Part of a small language model's weights.
Architecture: biases, tied embeddings.
Each number is 500 + 40 x the weight over its row's rms, rounded and kept within 0 to 999. Layers, rows and columns count from 0. Numbers have three digits each. The size before them is the row's rms in percent of the matrix's.

# layer 10 attention query, 128x160, rms 0.0372, rows 0-63, columns 0-39
106:485501475484530502521475430495447531492519587502473526557587601533520569482511504457460496525404498504515498495472446524
110:551457490457542469464580538468539497518517479447511518511523457442561455600479495502541525489462579554498498438509547497
095:500455547442543504453515505474516455427457473514544477538431434489466464540529522531525507536515507455455513509522520506
085:543441500533450509462494538488500501510468495466519490533504485583498564488530448561434521506451543463485416512526497536
105:500469512420512494493574521487439398573475454541496482591479495446482406546514523469523547454485476472542493527513528462
103:562449420538583487449505472434482451494521414621503478451465510505483483474552447572566473502527517506462498478497435506
101:473443527433490510462501537502498514481522479439578516549508513542418559526539496487523465532480567485458497486515450505
130:526457457462530524511473519487536520488522530549552534513472507411498393482455564478489514506511549485475483471412475520
104:505406497398492461456504489518513450460525523495533506457556539522489524502617496522531495532567525521495496490467476519
096:502521436480484513476430493471477476424510477488565516499502517492539494553503548490558486499423476452392506504561517530
113:489500482606496527569411454505516485542511499572505513450471503519485516408437486525468468509527427457446494491477456490
116:446579506589507549524437426465472480520482476523495487474499521567491603404542454487499463483516432476453511526520427514
103:502453519395521516531550507521471396480525486577548469527475472506470468531593485450535511493582513435411498528562493423
118:502488524470523479464570537493445480499479468440441442541470511541515572536576404526496495479451512531518517539540565491
069:486513519466444502468488500524461498485475495516421548440515519507459524508461565452485440458534549520525560438502540494
096:488549498576492469531526463508492563461485514507454475543590427552490502516551471503533498531442511581526504482549472468
093:495553506428502457532575551573462503559534499540387529451553548448504444576486599397466541517550518507531510509506537503
098:508534525456563471471490507465466569492510516580509533502519522473450485522449508443600514579512475397457503485506452500
129:514472503510521581562433508473565523484522488569516504530454473439532432427447503474448508488447481509412491501410416521
109:482524488558517557536431493458545526523476439529507539509468504467479513454408545471502474540492409527390496521465426510
104:491579455488489529521433500506479544444480566521492529532570549490529474461445561455436509529455463453470492530497441532
095:445490497459425439516568511561500509564537488453415491489524517432520501517541537485472552467564541542576505514508545479
128:489502482493492570558464528503513467494521526588542462534466503508482443432486477436461489474466451449403490554474411493
099:470533495505466461545581546533445536596491497462449499412513517449564475561469533460470526448483481546545499535542577478
085:444539506438449520468571542546434447507478435432540448552493472484442489524635517441517496464530580465501509574599512494
095:561434535483556486489484456495493463529535456551495462552437469505456516503511411521518509483464520519490502507525482479
101:428497560580463509532440472534523539522439543455508486508430490540495499413481432550418463445460408462507498512511495515
100:477533570564470491518494433511521490478471513489480491481553481535524551497486496476518474563574448477461507504475500465
098:472481433407453450492483507598497480516489531489462520520466481463441478523536578437467548458506524475520496544543565523
094:504367475495562492434491491491513453479532567504484475466509407566514501535468465589562563514531475548573515476494473490
097:546495521506603450483500497475482436533503474624465502491455544497486473505441541561456545558545474458528451490464477472
107:469520474477531488522529519502440487614525502533421564465505571431517483478456527486478517457546503465578507492478488514
108:518476491491447510522526604548522488467483528477505482509524447511518454548446461519489507440431466514517495514541552524
089:490382374523494498427563548474494436468447404535545531466433452440483432510532517583573532465507472495453498563531502480
108:429486425597533539484471456445468499551450512499545514463499512503440577462529479572548511498534503528525493493514457471
112:509626449560481518473478465448529524468517473444466518525590543510516500488475567473472469543400523534488491499478458518
107:511434534469510452514531503574540489581545522529510473440468470490491497498585482518516511483606537550580498498504575429
071:533572483447434465484528540484504574514473524471402451535566468501541534544611521450466470479452560496528457532528569564
081:528511468421518509439446514515559515395540484533520571535534445484477490460505445454544467503494522500467562486447456489
088:510449480541542578532525552460504488544466486526530466529436441520564504479435440550489527458506485500511507501562430453
136:496485436476555568561456512451505526458498486577553460540468515434472428454478534423500494504467494484410485500463425537
123:560531557502499452472554532505510514457506493399449479484565462516580525572477487490486464524436547558530510460510542506
099:489465483458491538486500538561508405459542479589499500472455527492452505497527509513527502479587534443428500523449491513
099:510572563419423463509498536524480488472546567449445438456587558518498485480514484443458496493468520464494499527484516494
087:504550490598423468477525456507534563516523445447462506423536528456564450498464541518462486479450432574537485515440525567
115:443510439504447468513519517522530561532461535474474566431517523471480469556495653481478541512578520515535496509496592495
107:447548526602461466519431461529530594563510552466449503444495539530474538408518501507439507463524470527559497502492535503
097:440524474551484440527453448530497568541474548449433582487485506541467600425536464482500469474531501477514514540477498426
097:428567453574466565509506473453516498530443475430496489579474479478504492512470510482452489457463498490459504574545475470
103:492531507569502523568421441524488496522509502583541530492537523509478525430468545478473511513536451460443494495463402518
100:500555456566487559562432485485490494507519501578491498460573530506524476428466544479427469486473454499461493523499433528
114:439583498536429527565490544543464506503474529541497500496546532540472549432522504400446522474421454414425506510505444536
125:520434445490478508556502567536498523518521523554498530513427497438480409490451581481410522470503526512478502529451501540
097:560490532569532513491457487454500517535516466508534443501458499508501416529514543533500419572559509571524547527445500471
102:517512519525505519504467517482533416445542453519524409542441469560487485440543459477531449505468490439378496553487442468
101:482573559409470505473558594506461535489508472482446512539577488493577457548546482386522512448450540505505508529532538564
097:491448510499520451509547495451488538580493571461500519467499510516462517538508482529509526560548511531594519475467497428
103:487536470494452423490486508491553522495526483536439492439534519513473501446519568493529472518546540525507492504461493451
094:459462529498479493542512508518469535569467513496446479540472510499499508501529444465498507454448497490558544538501539488
091:481549572503495453529508467503489509542530560462413481447522484493486548493487462479513503501480472506602501517537539469
097:486455477603523572517412496484553456453522477574560451542496470542525505431491417545520509459455473461373488498461427541
111:523491474566497538517467522470591496460512517494520463482549416497553419537460515509507484534470494567471487468478506488
086:493475510408404423504452475578476532457554555403508464490562429510476502512525516512489520614522559500522491491463520491
068:507487446441487468471485514534523463522501507487462547531520519480447546485617573491545486555541529449445423520476518521
# layer 10 attention key, 128x160, rms 0.0373, rows 0-63, columns 0-39
133:485501518462512473519459469476506544541528564504426497449553509477542585453458410457464499485503495489476500540432511579
138:542495524435560523429512535516470507490494476429505522518530553483499478594525539501464485535517606538565504466510527502
128:479457556461486505470541519503481469459442460488570472572445467506503490568499553548536496561473550451494528461534454436
092:446499483503502513498512464487494505499479491500515477502500480510469502449486486557486514506465515501522443497510452513
105:465488455418518458478602558520440487551478456512494501459474501486523453590562551548467530418536540508552503472511505516
114:558481536446564489512456454515436482496476423551577482535432483470500549502540469545588470506518537510548495472502466447
085:449446491506508512504490470465517524417475527465567461483500523586498470506491513554516533494437590459504555487482444578
111:520458500447478525503452535506511516488526563494484517475528498500456432503510582534435533555512612522502484461467499529
108:514473483480501434538488515501500516478512561514518518462503498585489473524507478560528510526578554471522498445432480522
095:514530513526504527480498542541503498453509485477540480542481533535472452463490511520537497451570498470470524488515450519
120:502540462581500523530410471508538479490513458566530507506424463493463525410532495531529501491535457503463480514505504465
136:462575496592542517543492453468501489475488438544511457489485490483519534474461427489563475471479364458464515529492471482
134:524486541448494487489499570558458453505470482502587458525453505508480490577548569492517513488514528450472493466518471460
100:486507528490508508430575503479463507530462465480532477503490500524505550561480469449537486454474452475500508498567499496
072:447500503472466472507468493542488518499539553474496463504503508496514479483494500434510516473504511494505889483504521486
077:442570513519491515509540490456506540493513498475454518462565505454533501476491475466502515493458506506498725517453483488
137:475505552441469433506591510536474512511513547554460498462561562471560528520536536422453489472577520509503518501457552543
126:548443548475523454523524502501464508422505459529476467484511496530560488543537546489487473565554525492489514472404482486
121:563536425553509549460472497437481456461509435488467497416482463442508474412418436516492496493405502474477500529470493576
110:473558405567535533542431453462449536498523521537470502491504537479465490375499400540552491509446459505504501574521529523
116:461526525569457524548517521479514539495526526513457514438558510517500464424490469469460480556506478478416492477428463535
134:438515485486460484514540517549497515536496617510488537440558539498464478560491528441444541457531506513555505473505557530
118:519522478500459532490550529542472394499536462530540510483474494520469463431526539487466540465458492435444489440492452514
135:485517432503499521495559495516510520535502560501417504475554537449524488481462511445416516438535460515538505528502572573
096:427479529460474518517598526502480505483433502461574455533481514551460433608470553483516539442477516441546536480584508496
125:542446530431518453458488502432455545456469474504502468490457449486487528478508504556544454486446560494472501516474489499
130:444492407594445537520468446472571501494479496499477525479437475525451531409456450521509547459470421505475502578537526522
099:478577532569469496501536579490558532486515467519538487542523446554489486598522507483521489554527474474470498472498532448
103:368509487451426505536549554576508464520472521506505491500484527491453467482497553479457544426523529475520530508497516534
086:486449473541538499513531468465510540477485459468516560441490491474540457493516524558557482503568449542547606495421500484
085:468487546501496485486502461476476500525470438541503483503477494465494524504535497561513486514553518498476420492516474480
131:450514500483504471533485466521489507519521528540473506451512567443524507491509483478484512410573459551539516524484531560
098:559493457532431531433520521503484469491544485432487547521486518543489405444487530501499505474517503514483490493481514593
083:515456436486519546479577468492425507539443441566539480505472473525496449546506536591517499527537517515576523425505485452
115:455486442565595529534477442431530567496485486469506504513475547468501534512476472585526520531496456508526493508517497485
123:465579533572514497527472497435515572464534519484488498541600466475472496481485477479484490534445510510443498495487455563
112:538456497450467467511490490549491485515528540475518525438451527548463500511492526508503548471572501524513489497496545473
077:501511518493478516501541531501494501497473475489485495478501492503496515531479508484472499511455503499499093502521532563
089:551469516491509496493463527495488482477505497516522517503483486530525506545531496448535486537461526499498471490502484491
104:559495477551526580461498511461452510538453464496564518544405491484526522453506481540522492511463487502525477516565458433
118:467574424586478501430544499432501506503488481472518509455485550499471542487431377513568544446478429499508501562592536537
101:550516536520511542447521524474490549501494463473481503484533461537545517531518495449485468544479532534539514488464521515
116:494479550463445465487474515533484438466510467521598474559456507546475459539501539482547482502567489433477489462530526484
136:489473499467488469506514514514484493467545608485436520460578504526495471458485525435424506470493481486487511494442476593
085:508544447554482454520513483485526530504527490542423489543603451529474456502479534491497510524557474535494488454488581557
148:437507487507489504562510514564537517566515580484494522547530535448512483525481554480466534524561504513561492516541531499
149:456506449558497498564469444507544491495518544517430531464545489484473555403445495485478511495489454521492502544450507535
082:424545508537532538551421433517521528522498571498475470493519486446470591463454494428493501488493486490533613538491492501
117:449569505550522577450575535525489493496505484468541462523537541466514449530472474471478515465451439452503506474618517530
104:507525473534450487536427504462526516445540573535468470444506458477498488414472515533476494529476528478471495550411466541
105:509561475561500533534476488544489473477538520553492503449512495455516479376496479479498496486525461484458493497438457566
132:465553524484484548534500485528447449526530520480497480501521511518489520437475495420480521512438437559475500536473448471
113:484468511404455547510508497613453444555476503549522512505491478450511485433513548454462496474524557517558495487537530499
092:554486497526519494516443477493507522514509496491517525487464468502489486535492520485501486530541517534526497528528557468
139:519528486516482544484532497529460436467491431531574485513453444550441477498514505489524500490469483462474492462504493479
096:519522500450492495483582500537446469503488548484416474459583566472516482523470498394496499435452509494517517508476527558
090:484473475478586496506513497443535555526504549471485545472496509477575547493506502510528510486494482541583529542476501449
131:496506485500482467587520460536457528482526567587472531434545480518470478505558538482448519548514510505537499420399487511
080:504505501481503518494517505502500485531496537497485526503466507481530543499447521444469506434465495486525569542491525490
120:505520496496539465521479452487478495521512530516403533454573530453529563475527482466465505466476436546510513543429506524
112:557513453548473539485460473481489498442519433482535507492487457545447483432478490557528469556512472500461479468453455469
123:565528463559518562450494535508517524502530415447536554517489458510521438510494528502513498541520528501507481462521540497
076:411462503469477492576468518498574529455444566479477534509554467497397482535480610485463531517441545501512552514471536480
087:496490506499506488492522501508516496494480491512509502483492509507474517523492503541487512514502510492502064499507514565
# layer 10 attention value, 128x160, rms 0.0373, rows 0-13, columns 0-39
084:467532495505569518478441470519471510458544536475515512533485549540500471443475468454562435439530470515532571442490472424
100:530508451556523582540476544496441499462479502544537506545545535472578498501476442481432495521499463524527499509498470497
124:551459495577370542569531528506450510445480512441564479512514537550563485535561494465458462528481489565466504534519502522
103:513518500491524539565482492417433530526545441524517511505488478497522505526485469527446552536469544519527501471448522450
116:475459485503533513439533544468547461441430553497507451437473492403543437495521518513522538529541486496449502519541537482
100:515473542470563492499454395554528490547537503495537509543507540511418525499520455509502520482507506456455515403480446465
116:510479471451468458429509445563570492444478562466484549515535549410459486584522533493544582532534520443482504491444509471
101:493464535507618536455469423518572450564556513565550510522451476473498479500505542561572540530571502498459519426508442477
107:472443528483503415442483453581577452517553506463531445532517534513449549496514511491519446459557452465462496500502460529
102:516424535523469552487526474504413462503478523459501438468496577509520465539440546528481523565525460528505500607428544471
112:478549509491486513575482491370471486550519466482490505498544491490527518513528495463474396500477536468516509491507498494
095:477517444525520465472532496432545500498433533487493536438510410411465484585590503471560517488498562524458510476542556524
112:495455477519571441487513517564510577469507527478527497491434505524507512419467523529518510477512453558493496466549478501
101:492547446483536477517486466509483535537574481519470536562495498524512509503505517439561471480520562531558501455450477480
# layer 10 attention output (transposed), 128x160, rms 0.0464, rows 0-13, columns 0-39
113:549496509500483491490537512498504489515476492485506505504513496491481509520515498544470517507514509497507095506502507577
098:435482498382465496536487524508519447489488491509535494531473505497442519522542533547516544463509531463514485487518521499
124:464462468453556499484469481463499522557465489577440501477473498486457538529477514540576509524509463513573460444501530492
099:492469468413462489478472530537508546454458513538526452465486489552502519506544564487506531547528523446490448524448515560
117:499521467536452473524506435508474511546523482524446523490538490498505559401481460501548489484416474553480440477509462489
096:555481512512467508480568525507507482496506506465454502467534521486530459548529520511452535463526517481533195513472521601
114:562478519603525524506509523444500480467521479511473495429465572561593446455540444538502504453437503514521471443517463522
098:549452495505443508498538566516488516492464509507456532465550505506490531474512476449440525517424487488459177493490496544
101:557529481548528541512561546443501557534468510453440529500520504452545451473448408501487499475502468534534629475491500472
101:497590460480508514477494501449513540525470463565459509491474496498461508447522428519531483490493478493519477469515457546
109:563477494437490485536511457521463514460509498528508500518447479530478509508480527562532534520521500464514377520483521505
094:506414507572429497480466520468461532450545489580469486427484484558520490439467531539556449534497459574531468496510477413
113:521519486548457459470540491507506490580460517471488499472555521453431528496485465473462494543505493514462487505517525476
124:490481491507480495498537502491505485458463479514543490493507487520480488479483482569484519501506517487491492493505481510